{
  "hidden_size": 192,
  "vocab_size": 966,
  "max_seq_len": 512,
  "doc_mask": true,
  "dataset": "wikipedia_en"
}
Each number is 128 + 24 x the weight over its row's rms, rounded and kept within 0 to 255. Layers, rows and columns count from 0. Numbers have three digits each. The size before them is the row's rms in percent of the matrix's.

# v: layer 15 attention value, 384x192, rms 0.105, rows 20-127, columns 160-191
# o: layer 15 attention output (transposed), 384x192, rms 0.0865, rows 20-127, columns 160-191
# q: layer 15 attention query, 384x192, rms 0.1, rows 64-135, columns 160-191
# k: layer 15 attention key, 384x192, rms 0.1, rows 64-135, columns 160-191
v20 103:143123131153157121142139090101177129131069130144128091115082146122104159146132104124099184125139
o20 098:170118106111099117103163170153077155146166115088122112098182145156154145092145153133163135108170
v21 095:136117108138168182119098119128132108114137133126128113130150125118115099123140123081122152131145
o21 092:102113133159106125117138138129128168110125127108105133125140133135154159115144134175108142194111
v22 096:145108150138140119073139151153123106095157128178132108104131145134105093142133096104096099121129
o22 094:099138113110126120137121090061098164147139073140145129134103138138112135143107142173133125131121
v23 098:133130100102099109166152137141169123150154126117093142161173127164162123106114120168118143136143
o23 099:115123114141138114102119127145128152092149160100198149114115131119110106178128132128142118104149
v24 103:094133119080127163160113182136130170123145145136144149111097147109141178166134156131112115123126
o24 102:168148096150142106114134115116128100159134124135150156145128123124070143112111134152107114119093
v25 103:150137123130148126132112114129126093118086125123093142117134147112118137147127149146134127128165
o25 096:120134112115138156166135135120126154143147145100140103154123136132144125088146119115104120160100
v26 097:068091149112122143105153138141118100118118148118136113133099130131104104113113151127115122124109
o26 092:176128127137135088131119150103107167145119111152140131115148111099105163118128161140127120170137
v27 095:133100124132143108117115119114151119123129129104158087116119128117132175132147153105105070167132
o27 093:134113155124133173150111163151122143119114114129156156150114139169126106140097111115145130130163
v28 109:132090103097054136153085121138111158106131163142155139160133078128126151127135120125117163132096
o28 101:135130154156149110129144121114104108147101143103079149108109134115148117111134170129154123187116
v29 103:131129122120157137145146093086118125085136116129145126127114131129103145074114101083130127120091
o29 098:140086139145113102116146147144142137168129077121127138131118134121118116129148169149136113107200
v30 098:135107174080126091170131112109195096116158134106127086118142131107101120079119135158127160117132
o30 092:119148138113109161134116133176088119132120092165121125116128096122117141147113117136141105138131
v31 100:163138113083099112154162131134095108103096162126091168122117127131139176122144115150120185135106
o31 098:115102141134173143144112123099088149144157133070133147088134180138083051133115149074106091159168
v32 095:113106141133154107162089106151126137091142102151124130123136161145107129101108116102089169137149
o32 093:144120090129120176094124135125122148167149113116101112115108119141131139156146167131138150159149
v33 102:137103147097149136129160129121174093146151134106153153127140075124137102172109145169114135121114
o33 101:095101108156134095146156098142125153099098129156101109117147166108118110137155088138139123093152
v34 105:171105128142160127134123139115152147096115160121133071120144131113159115134154144108148120118168
o34 099:102139079109153132140131118133138150130168118105099146127123153166090115100145096152116148145106
v35 105:091141106113121117176120159132127112158149066145136121156089153098129118120161121136113163130138
o35 102:169142147095145142090164094103105121115120151113119129094163116139129151108093165147125124109141
v36 099:130125093124108144166144137131139172093121120109134154138122153089120131150121153138128164085120
o36 097:110092163142133109132116114080115086128118103076109127153133150193123090109118106132121093128144
v37 103:115160121140178167145106122142157184165123098136142095141130128092103108102110138155064139107154
o37 099:104165128099111105105186169118154095144108157126172147118154112159136162098110103127164113097130
v38 101:156163153157109127106141127144130074123140139104125121113128125094088120144115143099151110134148
o38 098:112109102096123121151154132127149156119165136116086127132157123124156138148154126124093173109146
v39 115:103153143127129146188116160112135112143136154102096093144126123122104114139089098150112173143146
o39 107:129124149149148141104131094147178126111134087093150159116139139128111114102135127141135097086103
v40 095:174160161087090110154150155150165104113112141112143117165140115130107126130116134109160144100093
o40 089:134138148123158157137151106136105118125099107133130128122093108146133113124125114173133089117147
v41 105:116094114136111137092118102107094082107102134142181103103081157144091130146113060128144151119116
o41 098:137132131085123071174185128147187152162138124115128163129136098124163108107123149105129089098137
v42 100:137146073182097124129133152149123116134169080116126147154124116115094087101152116131117120157107
o42 093:155091154116147191114142096132131120110084154083123088098168136133144123128107136117143168077155
v43 100:128143157128119157137108146142120102165093136108165122126118142057087136126115106106135129137079
o43 098:131119151126169105146171111132106121103149113138106103100109099172164112144148107143146124102117
v44 101:153137125125119162172147119133144184140097131115144153129104098160100134097161099138125101134115
o44 096:165154130144132098107126133130128112127152108112108131124147135110139170168121150157127089122168
v45 097:129125128138118136105122135125108137152129095096162130134114074120112121158122145122155176138135
o45 090:153109106116149133161129092163116127123133186113100175129131163142113187120141124155100133128083
v46 101:140155106122078129109126169088121127129100111157149117133152074136124111069140174121163154124144
o46 104:126135198129170096153174112119098134118160120098131123126140144131097106254062116148086097125130
v47 102:127146134135166114106162137057069124138146146118157144117099116120122173130110132105139148132128
o47 098:130099128115130117152119111099138121132163118131137154148107211138131116155148136116108123136153
v48 093:129106194096099145126148141142173090100123130129103134117115094142123143130088089154133144110135
o48 083:128177161101132127136117112114103174122131148134135123143105132097157093124140151127139104161164
v49 105:111134113120144153154172126168113140173152139132135188129099140114174135155148091131111136135161
o49 109:094124143129127165120100137094135104120110144098116104132140123134134124103152100102114110118117
v50 099:139126178120126109155170164115122133149091124143116107122138123125121103134135159100103124101145
o50 095:110128114163086137120102132127085145127176138114104125163117121156115141138117111147144131137128
v51 100:119129133105153142138139144152143138149140137130144098145107117123110139075115121161143114121097
o51 098:101140129114097106104128094112085130100159095138066128093143148147166128172168129116122154137149
v52 101:100138150119130111136156121101144141144116126109162126103129180121143114182109128152121139184107
o52 097:152083118131130133137103148118130088109132118152106108136124089145090149090156169115116139122155
v53 099:156117139141094100126142157103099155126090107075139129112111153125118139145134136093130125129127
o53 091:098145128165142155113158160128140137150171147172151113157115103142122156137139133104131108100139
v54 090:108117133115157129143118116109149142161108108129123093183124137128171109137138119149132136109135
o54 085:129110119122117130110127128135111105087110111131110125089139085145097146119105128094128159121111
v55 103:158114125120134118159123103113155104122125124128100107154077147094130139123094149133119104135167
o55 097:101114116153114141087142134129120156107140106110147133104139115160171136123172129108161146123098
v56 102:142133147110086131134117152131120160104137082127172174148107126151090092133126087165158135109146
o56 097:085127100127155145096118112120167092127110162135121137132121137090139155173138149104120126139111
v57 110:128124131122100150135124139113139127075150142149135146139152116089083128142153099099127126154127
o57 105:152128141150108129112137117185081134138095147154162166132116146151169105112093098160102096088083
v58 106:104163140122131170097120173150154140136102131109117129096100162134099163157149129136114133085145
o58 099:179123123103142098144149085107103085113133125164108157113134112151180144073123134132133137144117
v59 100:122116079126154142144168099120166099127174146132095140101129148131124153133103122078126126119151
o59 097:142104182124114095119112158134125132109092113120127094163129113139143140071149160159109124127151
v60 099:118080115085079117131149152126136119139096133104116115120147096121077114125150076128097157122134
o60 095:158118115161138154136124146145114132127105110138153130149124143164172126102113158132146156142130
v61 101:156101116118147121099159174115113158143120146150092105147148128109089117127157149167131093116156
o61 102:143107117125136120097130097143140096116108104130118171124084108122106092116131107130121135124061
v62 098:153131150169136143102116109149187125161111140103099139122120118159105134143141139094146175143096
o62 098:130130102064116150159148131156093124122135150169165129081143139113129128141132102151116137105150
v63 103:130162128111080092134145123128160093097149124170078121140139106114078159138159146132118095155130
o63 097:118094112141143131131132143122096114151165154126129120145119122084174099121122103144148130110148
q64 100:114150088139125109071132123103125122105159105163134120107116124112127070081149089080092138174119
k64 104:144130087151104095100145170091101103106122099149146136119092133138126130199166102114143112138159
q65 111:129123138116128126110163124135171130132147150111131087072159115147107099135104106140165127184093
k65 111:137115165176158079128132078104149142156153144145136117073101084178134116074125148133142098156082
q66 096:124091195117109121143152109107108117107103179164098110179126086117119128138093141149174129151123
k66 102:081118150131147126133134099094138132135123131087122120135097091131133145133105168132131121108097
q67 102:134161118153121131137150151122131139163135156110109180125138178110111139101122095131116123107137
k67 099:131146087190144105161128121105093116120137142106112174177167133128137139104143096087118106101147
q68 106:132050108147117117148119096127106091089155145183120123180148130131135131151123119149105129141144
k68 109:113092134178129158133114100129168072114159103147125153149142126111112155163114130169108156079138
q69 100:145107124103136117130112135109154139141154075136132097136116103143136165116109177116162132161161
k69 099:121158165094137156180123126102156105094117144124108101125097164107114155141145173132119109103155
q70 098:098147130093167159142085153149135145130136165085115140131111134118140096092112140097134169134120
k70 099:150115134138136112145160136102139129167113114096120166141125125123064115083125127098127122149107
q71 109:120111125153132127119124161106152105129119129152137093174136154096107103147111121182121158125143
k71 108:127148161158153156119116140140116119147106107171128153125144156167118133132115101113127158130161
q72 106:136147096112122109164130120128132142108107097120075099151130118118135118139123130112096075136117
k72 103:087153123075138122149124121096182162140157122116118123129131095123132057161114147103127154165140
q73 106:092135113115186133083140109117144097112113137106176121143150137107130141092117114139098105149168
k73 107:109174107127136122109113071130142169136108074112134125118135115132137146108161125130157076130135
q74 106:117090110146144141133098161073096150119137134105145129144099096117106156158159119149126106129114
k74 106:148131155147144158113110168098091143142132146104106095131102142159139119179107126166132142116140
q75 126:102147118084150138112122113149122105114094092131123164137108132134169163125114131164109114094146
k75 122:111160108079088145145149135139143125146105102098123157127115153094121148105126134059104103092122
q76 109:177125159129084158138133137122141129118142121164090138117145178116169096106100141148103095134144
k76 105:106134154119105109167165129146149142138105142119149146140119154125178092167097087173130096138150
q77 099:118146123106152138118086159102104145150102108152095095121096110149088124095144124067103139161110
k77 099:099131119103117166170125122134137158150099139166128112161113090101090144138145117156115123153121
q78 105:148099121117083112124133139119181135153135201141119131141163139162131110114098177132134127131105
k78 103:147094140116146143149101183124151118140114170123120171139171138112134158075109154114117104132145
q79 103:145101108160108125110140142130127153117130166117137124111146093115139128111144160098100157149108
k79 103:138093092133116114148177119100119136096123133103148098079139116115141154174088110120095109111167
q80 113:150123130083125115147104109115135100150082120149170138083120131149161147093150130109099130115129
k80 113:131119118072134117138137138067110136106148108120143168098142131179158142152105136136117146113142
q81 105:110133153114130123133164109110191164086147091125160077139101127145141089164126133119143118111104
k81 105:136139109112122102118170145096160132114170116134143103122136132176135091138129116097154097118119
q82 107:130098147106087115123122117154163176156150068080119138108144143185122111121156147108137154091114
k82 107:149124133124105118143096143119113136152150125094182136137169123147128106116152145114108102098110
q83 102:080101096141099123140179162119117114090124157140109149141140147130149151129156151137134168091124
k83 104:190136095184120115140110142129084119128134186075121131113114167119151157137138165164149137107139
q84 116:152107145119118156142142110110137130136127120126141123142127144114091152145089150121162121102190
k84 115:127138143077139158145122104121148140116092146165116118167157131095122147134131180129098158112140
q85 110:133145098107100124122128152123137164116111093112122143100160119139129175090118157120155126103141
k85 111:162144076090086146123128145109107137108135112138135147100150145087120126082148139115131130125129
q86 116:140153062122160111138126127137082148142182143096168143108163118140161134142169129130146131104103
k86 112:180138124116118111162137115131094154112170138114162166086159138134145136136177094116147153110107
q87 114:145109125113137100114144152120157126093125156131116128095134100115185106188106151115106113078174
k87 113:134147123133139127111151157127133140130141132120143151093148131158160112170090168131129124110170
q88 102:102158136087077132112127151147148163159101120119131110146152128121120155114163144129115143101127
k88 099:123146155172093120122100133168097165130075137127093103154155134076148112160132128152110134151092
q89 112:147130067122126117159131122103159098166116135115122126091164135101119142142128176097134143127081
k89 111:148137118143151148121127133114120146121081122130119087102119116127158126157126163113151141111122
q90 105:078087136125110125148131108085132106110146132124112078131107167086162172169143089110136144102150
k90 107:090128137128120129138131151139120121092142107076111144138121106098145124139130140123133132092142
q91 101:107151129127137135109131148129123153132136116106108132141106107087116149128159144120107127135128
k91 105:136175138112126110127164152163094149177121086136112101136144146130086147118143162112109146118147
q92 111:135114109112100176116127136092132134181140131134129115148116126125110103183121129091126148071128
k92 108:146115111150114122158144163115112087195148122132151113157137121131137084147127128171056101120104
q93 099:111074137122117130104125125104123144121139128145154114108134118112105168146119122139149122092097
k93 102:104126131152046118150116108095112123143131109153128131102157167114091126110134092114085118104119
q94 109:122148123128088088114154140108128123157095105108163115113147130134156110163145109118115120122127
k94 108:139148090147127090106127159128119121129147117100146100175133111161154097153101148123119158145109
q95 111:106150145127092127156160117105132110089121092184130109118099106126157093140102082116115089078142
k95 109:125175124123087128141168129087113133121080106120105118106113117115131081138100126125149107146177
q96 116:119140152156138138155092153106105157098139102120142123141132116171121103134149112130123133126090
k96 109:110115142166090138112121154128123124123090144148143094186109074167128100136101082126140115124126
q97 110:154162137081114101128102127160125089129128102162144167146123087154138172111122134170140127144126
k97 110:134103109099125112173114125135161100181131125123132175126122127176183143127109152143086077152146
q98 105:137133128122142121154096152142107139132107138082128053140133147109111131159147105123163132121136
k98 107:158161128148135118129098127121083131107131139125120124117171093127114116201120093099103125143148
q99 104:105105150112117137132077161089057147086167105164121167115143114102122115148187127140137117125151
k99 103:149102137136129100151119136082083124122112106155148131129176117109155095171148112144157123126089
q100 103:094157115113107119147145139102110106136114078109140104142156125114160097131139122123061116126138
k100 097:085138119101118075130129138046139104118109086091162126130092175136141129121166110116126120126097
q101 110:103115111159103128115126114132102126153134117108143139133123132175135144139120112120154147132140
k101 110:106133078155138116125111153147119089093092135120140087147172102118126152127099109154118166145178
q102 104:123126131130102131112123133147135146178101078155123133142131132061090152119126112105134115111123
k102 109:158147123119116109155123157146083152142075104163141107151111094085116139130139119152150105155138
q103 107:140114124130132107137148127134163145115128104149155144112132133140140156102121117164112128088133
k103 111:145157091154097135106115081155127154110107096123144128135163151186143181106117145109131128131119
q104 107:143152097144157113137139126130123125120115153139146168113130143095122111123139134117122172127126
k104 111:167115074150134124106131107148151122105154132158173176094152093149116131116129136121123167183113
q105 108:153138113112093129087091099117113120144119115167100144157140160099128123113102114117106160087182
k105 105:162110126109087140131112066134122099119120125138153156184108132130136110133155122152131146056167
q106 109:066137097085111149105156079136113153090127157116117140159153161128152118108108176102144136111125
k106 109:131104103120139143142169140140105122155127146110053113118140137110119127090135137149126117097141
q107 093:157151119080160137165130107063122096149182121125131131120165126136129107155124127181118123177089
k107 097:141115121151089133134134103143139156180134128113126157094117127142139154126118123104140150124146
q108 099:134159135174095131132147145145162116147138095151126102104116104152109130154079169120126130141135
k108 101:125122125157102122132108140156135142127124154123143132156116157128113156092094177149148138173149
q109 123:146105086131103117110136122142114147127166144099149140126137143125139116145178105127125131140111
k109 121:119087115129171136136098123104119143154184133086152136114140152139117129139128095146133160158145
q110 104:135127111102112103119113084123143106132142152097107079119112135114151140166097109142109128087149
k110 108:156111114127135154138128131106117119118128134094132112150135176146113125126133119135111144099139
q111 096:146115120137162150107105098159140115106119118142159157114142149174174129150123123134121174103158
k111 097:117098086135141131108124134137145143119114174103175143134153155157151162101139123114098154106145
q112 120:128155122096109167125094131139139194132076151159124138134123105134106120159150122123111083137140
k112 120:156120159108134134127118123158078111168127166152158133126118121108107130127128110138100074135155
q113 104:069087137130106135111136159107130128103118119149097136187112129123135144101115115108122112119141
k113 104:076144131108149152159105140109130131088114146146110177129112164093167115121154105119140132104115
q114 110:107130132111141123124090109106106118123131189138149128154159105132151106116168151144165110152140
k114 113:093137130139168106137132075124137088156181152160137198158132084135176134136093130154102120140094
q115 100:127158121141103105115173182176079151108090122113150137126112137156108089109130130134162153123130
k115 101:121131112152083122106127121162113086143127110134104128148150152116093126069168111101151126135126
q116 100:084091132133077131101137132134117095147135185133146157125152166122168118127159133122124115088127
k116 101:095122116084124146125120162137103104163095156117117166166170124097132112156160135170153111108141
q117 104:117098152116092148152133131082154148105149150117103099099120165158121135132091093144128119090144
k117 106:106124149105118123157120123117172148111123143100131089093128135121089112128104128129122105132114
q118 100:127118104169157169143118148099130108150123088099154097167108108152101123120156129163103113144146
k118 104:129137142144119119130110091085160168129113099118109076135085138123085148148147096130137101161130
q119 096:134085151118166130148126078127107141150143133143113171137174150127132113097122161119145107130166
k119 099:126127101124107161110143114165119105151131107156144193083176194118130142118152149152108123112107
q120 098:116146124119113130148104141121155103085146101103130137092117109124149122135143143130144149081116
k120 098:138109154129113070121120147161126128100126141109132145083145108149137111108138132176114154072124
q121 121:116101139112125165119133147150169131129136137128096101112110136145171145114079160105125138113131
k121 115:090147105119093114116173134133132117143129129132092122115131113177167166120093125124102140105136
q122 124:129123149076138122164126120081122122166140125081146150121157094136138108153136151110167125144114
k122 116:145140093104142128168114157121115077215116088140131147127138095151159099147140134111123160142129
q123 104:158146083160137102148117157138116120104103155120166121134104088119137148153140124098160109139126
k123 105:147155117143208136123142140144112135116117142151143136109138101185129126150137152120127070118091
q124 107:117106104120139097124144151098115113143123161143122150119155110143162119130103179162170148119117
k124 105:131090108123145099150146106113157132110134166141119166129134148134145110125147121158129138138094
q125 100:126153160112137188117115145138120113130094191122121141147138184137132133132137157096157123118102
k125 101:101119105118162148115111129148079143133087120143161147167148136083130155127111169109122127122121
q126 106:101129155100131133148175100149153149140146114121120112159137128076128167126097156115102143128134
k126 106:141134102115144155169128115136137117114146107110108101126117149119105161106067132101113142141125
q127 114:112106101167133112137115142134149113104151117091084135117138111104124165081146154144152153149101
k127 113:123139122163134079153130133083125107129107128091120126115142101104113116143149178138152124140091
v64 100:116141158130135162145137133129153154117126157075163134124109124121149111145140133094115152149146
o64 101:181086116114094136126082115159156125122112132184149144110140105122151150058116115138120130162117
v65 093:133154138114099132147149136153112131148152138077111111123106136124141109119121085151151153198120
o65 100:131129063127124123112130131130131122128098132144136115117176129111112139123130136139144105051103
v66 088:136139082098160175114120097122152150099097103117091142135084113092127106105154127155121127166122
o66 091:121148145153087136106104131153092165105108112139127118176144101092111144142116152109112137138146
v67 098:140101114149115100101168112081125059139099139153083166119115114122155128157110141107147087096140
o67 103:156148127191132126134142147122122128167139125127170154132163134120052130121174124104105135170116
v68 095:120121139136101146146099166151121122141138178173111134136110164117118125097131090083112108131145
o68 102:127121133126130167121126122138097128111177101087127140129167132105108111150133147128151141123124
v69 095:162092152165135159138116124094122145091144151102091160129143092153158139123149162093131088114119
o69 098:131139141112107113123126099140108096157148102148136093189144154124115158068113135104099143163143
v70 100:150120132145083086125096130125112142157140123193116156091158125102132148123119119100160154103144
o70 103:128152096164159160135130135124117158095133122095111112152119155122123086112128120087130112185138
v71 089:148108104120089161127121136134187146146120155108126114147157149133121155156119141145124121081107
o71 093:126131150126101117153125146102054085111143162131102152143089177160149099102124132141118184135146
v72 096:148158128108136119118145139136109131157129084091104090101137105126118152108148099115109098130147
o72 097:112113116144152110212105144110161083121172130117136131168143115123140137069101146143138121126088
v73 096:126118177156151091172135126123138123172151166138110134102169134118134109148128127087084145165118
o73 100:154122130126124142096107123134108122112126060090106183155107127144105159097147131076121097157133
v74 089:158188146136124141156148175108114123106145126138111151117099111120109140142143104083146106099151
o74 094:108132132113083163092116122166130125195104136081120115151161141093137167075133172143134137177111
v75 096:146150106142166161160099171111126123112130097123117088129129191124117109130100097115098127128084
o75 097:126152139156077108107144168141128130119108175110111158119101115090125115134122159088163134144125
v76 089:160173143159127129103119142124157091117137103126139086118147110110146145168122121081106105135103
o76 096:139092126145119140141126105116150114152133116111149198117154114148121141113149157099124144115130
v77 085:132145150117111132115110130116084127137116151070126142105152096111111123157130113131134105172089
o77 085:118100147136130157139165137135139115119103147144129102154132145110138154105135161148102092091156
v78 102:103155099140113153111172165146121132138149154137131146167159142094105112106116134103163154149119
o78 103:138144106129117119091111158135161134106139097118123097132150127136114137130123183156139122124122
v79 095:116125142118161112142100124139147139101147108109102103124151113157073131105098174131132142143079
o79 094:116190153107133139114139146138104166120100145157123123125124108078167171102101119147162125127152
v80 086:156119128124140117120105108158151124123152148184159156098101120124121133113091197147110135127133
o80 091:123123112160122132125158140084121152114139094107100104138120130134134126140172092130140119120103
v81 091:113132119112126144124143125170128138141111121156110121128139104116136113112148098145129126108182
o81 095:117134150141111108134159117093157128142119147148133113126133106133130088111127154149135069151108
v82 090:122145081120100142115192133136076109172166116114137084114085151118129117125131125124148115107150
o82 090:130152152207153100110131152168135117155122162116136104149140143111089112118160137145157135160100
v83 093:128092108130107126177185136110158093122147185104146131128113137111102121117100122096126122158056
o83 094:087153152137127102096110132145110146133081095139100132128152080131122136090189096145130136101133
v84 090:150139174121113136117121103139111107115132114153128148136106145130128107086141099120161087094153
o84 091:108140126117137136117160127129156138144123146091094153114151121126128159093160176132142148146081
v85 092:115135148125117157165134104110098071117116170151109115113111109115161101090128180103080135121126
o85 093:140139109158151113100108109106108158155146138172133117116109137124099150144115106126164120137104
v86 092:117094114182112169104117138118115159141106191118120114167151133128143113106139156100141075097121
o86 094:164075109085152096161164110110113097108182088133132086106121144157150110118132131098119181130105
v87 091:138174104124149126148158109169142138107096145122147141131141136083105068129112117152110141115099
o87 099:120122089133132119113104144115133118128142151139158116122097133134155132172134122126131156108148
v88 095:130152143127057140094080135107110151128148088132107138075103152121117140125165124083137126091123
o88 098:094153140126156171150172098175148133123109166126168162155133126135162143114088160090122116122161
v89 093:138129156123092105153115148139119098109128141153151107133127118179124118133128123124151124165112
o89 099:086126113126112129099167094107129140154100125138095147159103162102135143093141109134113152098153
v90 107:110130097096144146160074169120131116135134125135167114148120149112145086097115087170146117098122
o90 105:138148138099165149120128113151105146120100157153115123108138121121101130132109161129152132187089
v91 091:161085144142118104152121152129129133110131096104150100122100183112082092126199110172135150152153
o91 098:111157114096109122153152135170104129062097141140151173126128112115171132132106121127111132079115
v92 098:113124107117133134156127160143148140118119128124130121087083129107120143135138103107135113118160
o92 100:154109162124163103154113118145129130088142151110126170105134127123118146175139100121135083130128
v93 089:163124130100109131130099092160109122092150115135130098163172106140118087155150126102116124159172
o93 094:127075115122107169090145113135129160161141132135094119131130140153144165116087151113124115101108
v94 115:137166123120091096163158147141123116156109147149108123102076145101110149106132109131116102155107
o94 118:131108114148141113108094087108139152137111121164172100131113140153144105196092148148119144089104
v95 100:082086149141094118153103127133109164101115086165078147108100140123143105088128140143133142065147
o95 104:128119102113134132135143116080152109142171140149171150117129078134143142171108112095146095203087
v96 093:128125154065074103150125073142127170152115152144132123100144118095185113089119109138140141084140
o96 095:124112102175146176111127105092106097124143117142155141185132136102089118165133115138121131123164
v97 094:158067099107128139169156108158142110135117105149083184135130160135159133143142118117149129118128
o97 097:115146190160126101120138162123130128103185133105163105106100122145101137133152098122138115144185
v98 092:133154137121163122136106139132119132121115155140103133085106111119144155123170127091127094182128
o98 098:066125119123109124158137102148108113134085127118137098160125163118112135133111109112167145110099
v99 101:163091134162144142123144099136131087114145116158188109122164128122086131136125107070131129140180
o99 098:125112119120107112105093180136143137114156122119108163138109132120128125124118133129122154100099
v100 093:118103135106118110145126133101121091113095107156115146160134119112153142126101176123134155070134
o100 098:113136108141140151162116128159128131115176108149128106119147115142094121152130093116100119215103
v101 093:140098100153129069117110083157181122111143139126145140145105080090135169145168189151108098121099
o101 099:146130108168137158108141169115146156143090098129141126110124144136142099149104047091107155111151
v102 093:146100166141104078126096121105127126136134136160103132155108170123126137139140103074091153115136
o102 101:120157142162147135131160118149147148101143125093138152115143145144159110124088146156113090132138
v103 093:131159156128094089145153131121110114109137164131079149138068109140133136156158168112158138160169
o103 097:146148110143176102092173091145133126152176114085152157116168203133120111108134119132136107111141
v104 100:137079093110115148137101111137102160135157138152147125132156128120127152115147143121169111111129
o104 102:123176143077131131138157148122126111135100138149121088116104141115140131084118149159170137116124
v105 083:107135123141144103081126087122133190094117163157088116149088162132113133116131080095162113112120
o105 086:154126171131149110136152171111157137168099106094148131097144101162099122127088125146123147161139
v106 090:141124130119073140146156127118141184124138151113119110147129111134139119128140136134127147138113
o106 090:126153101173163109148146091134102096143103150177157139118085139163123133092100129150114159125154
v107 096:132110166142114150140128155168138160123119091127146128125114092182095129104113150164125153135136
o107 096:141093070091117127117151115089115073159129150115114119081150142106131124105160147121145126121151
v108 106:144117145125166157106131152119141137093124140100173156150135146112105142166158158085130127124125
o108 113:148147146123073102173129091136110085197143110155137127104150134138153145130124083161142154085146
v109 096:097121102154127104131141115121121109177134106126141109167136112143152125105105133154115089135107
o109 095:122135159112153138109129156126140141084144157153121118124128140100084111174125102124114130156146
v110 087:096140181116108129163103135133112160136149159057092160149167120199111120149126117132126134139133
o110 091:138157135118133130115131120175115139099090168151107110127128142104157149074086123129180136157142
v111 095:073194108153116157171147088139129102140166095137121142165148154146182109125145100111099153113124
o111 099:119141120142136143102088138161152156129099124126127139092114095110116138138129153125155108171097
v112 088:137115133095149097135133127165119126117150124129109116173160126131115054121093165115139098116141
o112 094:129106154133126124115099132089107144119129103112147105132144144139101172120162121153121140120164
v113 099:127128138130144130152121141112102140096136125088138104103121118111134111099155089197106113127116
o113 099:136084146095156127122141098139082137187096150169120157168117127123133119197121158173138116084129
v114 090:145149152123139116128127147112109153107144149146112126118154141124126143137163099123117099121106
o114 092:082159132096153097103149149143129094126120118122133124127096148147140148118110144140140147159168
v115 088:117155133139155120171133131124117116177098156107138146130138107076137115147094155134154139146085
o115 093:124172106092106083143130126128168125107129121141114109110091137147096151154132139093149129129132
v116 111:132116172123164126157185138118100129147163149111114089154139112136125136126157103162184135137179
o116 115:153129070102158111120099101120140115148064132200119155141130146165129123095107142147073134117110
v117 094:089144087114094140130152146149105112107145118105103154158096166120130127113082160114127146113131
o117 103:157147128134120139123135126183162174142102132139126090059140071143130151104106150158151140157077
v118 101:097151141129118141154150106163136120129111136087101113120127137113148134094124103104130193133116
o118 103:183138143103097146119127130131138150120084109159148123113117117143111126141143146134139121187127
v119 089:082163149128143148117086107117106130143135115136118145132186147141118119125136127144130129119115
o119 096:112144115120099117115155109130163167102109099102150078123065086151123138104073147076134121134087
v120 091:123134113125123129139106124102136065160123096134096111128139129136125182167144148135124121142100
o120 098:105149099182102109085133146151149121108108145130139151138104137116116093117112112081118152143110
v121 098:113132125142120134115091149166114146143132093113161142099093157136093079129121111149106139126133
o121 098:130163126124108130124164122151128114126053161140130103107136145108167167147133143140164149138109
v122 090:119127113143117106124144118133176146170144121118116125140164110125109143107139119110116126075151
o122 093:122190135156157112145121141141123080105089090103135135107110146160154114126104132108102098145102
v123 105:095127126090119162117122126130137145144137164113110140157120132135141096114141155109101151109160
o123 102:157147112117117129150116116122124104169119072149115073140129149119117129123093168124133088124149
v124 092:143147167155091138132109102094133100148116156140103115115199123124144140094080186163142151151108
o124 093:116136069100127093113132122104141158116149124169096097090109119119110109164140101139131168119128
v125 097:156104169099131112141151166141114134113138078115139107118119103102144109107105114131147109162107
o125 097:132083098104141158116109117096110111124118144116120179122150115081089138147157131137129160096110
v126 098:136165124108119114130142150145111144153131105146171152117159103141115124107148171127201108112112
o126 099:088121060127159134086143163141172139126119116115128090146098116144131129137111089120140152138114
v127 097:182107102139131115097113120114077149120112114134129131103173090122183119157123134136088123133164
o127 099:122147152115171099158153131125142106108176116105132118146114148176146107120125132086132144144126
q128 101:110108117172123128115134110105104108087150150138127129113118119133162096131131181117117158113142
k128 100:140082150124164126142113106119157139050111122155100113141135141096139066165120092134103114121138
q129 104:137127145127109136130118151173173102134114197154161171080121111175116138162126131149139121155142
k129 106:105085106100116130137085130127165126141120126139084134150152138145106112133128122146136113065097
q130 106:149109111124136162160127133174123129136134128131124156090135167175123063122114104137113101155156
k130 104:151121139127119107162162133112119128111147138140096118117179098105120140101115140134146140109110
q131 105:145137155135115128144122111159115136114150133117149162130114114126146160117096094138121131097154
k131 105:120111135104150166158126084144123170122130121148107108116137167122134103136121107104132139128094
q132 102:158165115119139102147130122148133107148123098134137152121145137140172127144146151118123126137120
k132 104:123137112122141141129151135136125152118125141132152152161162151149129140107138190085103153159143
q133 098:139132137148118141150117108094105122157120113137159124137154149114104081133091115130120148146137
k133 101:129143141150134129143104116136088110134115110134114159063113131130126149154094129118114094162140
q134 110:155101134129153144164139123140106136124124177107148130141110157113141134088121164157122115130079
k134 110:159135130093154157134136112109142114150078121084134104154115101120170150112151142125103147120161
q135 097:108115113150175121085132175155119112084167131120138130122128122176116142136113101173128110111130
k135 098:133151079143119083110133092140163119135166129114111123191130136103101160118076131099131128159092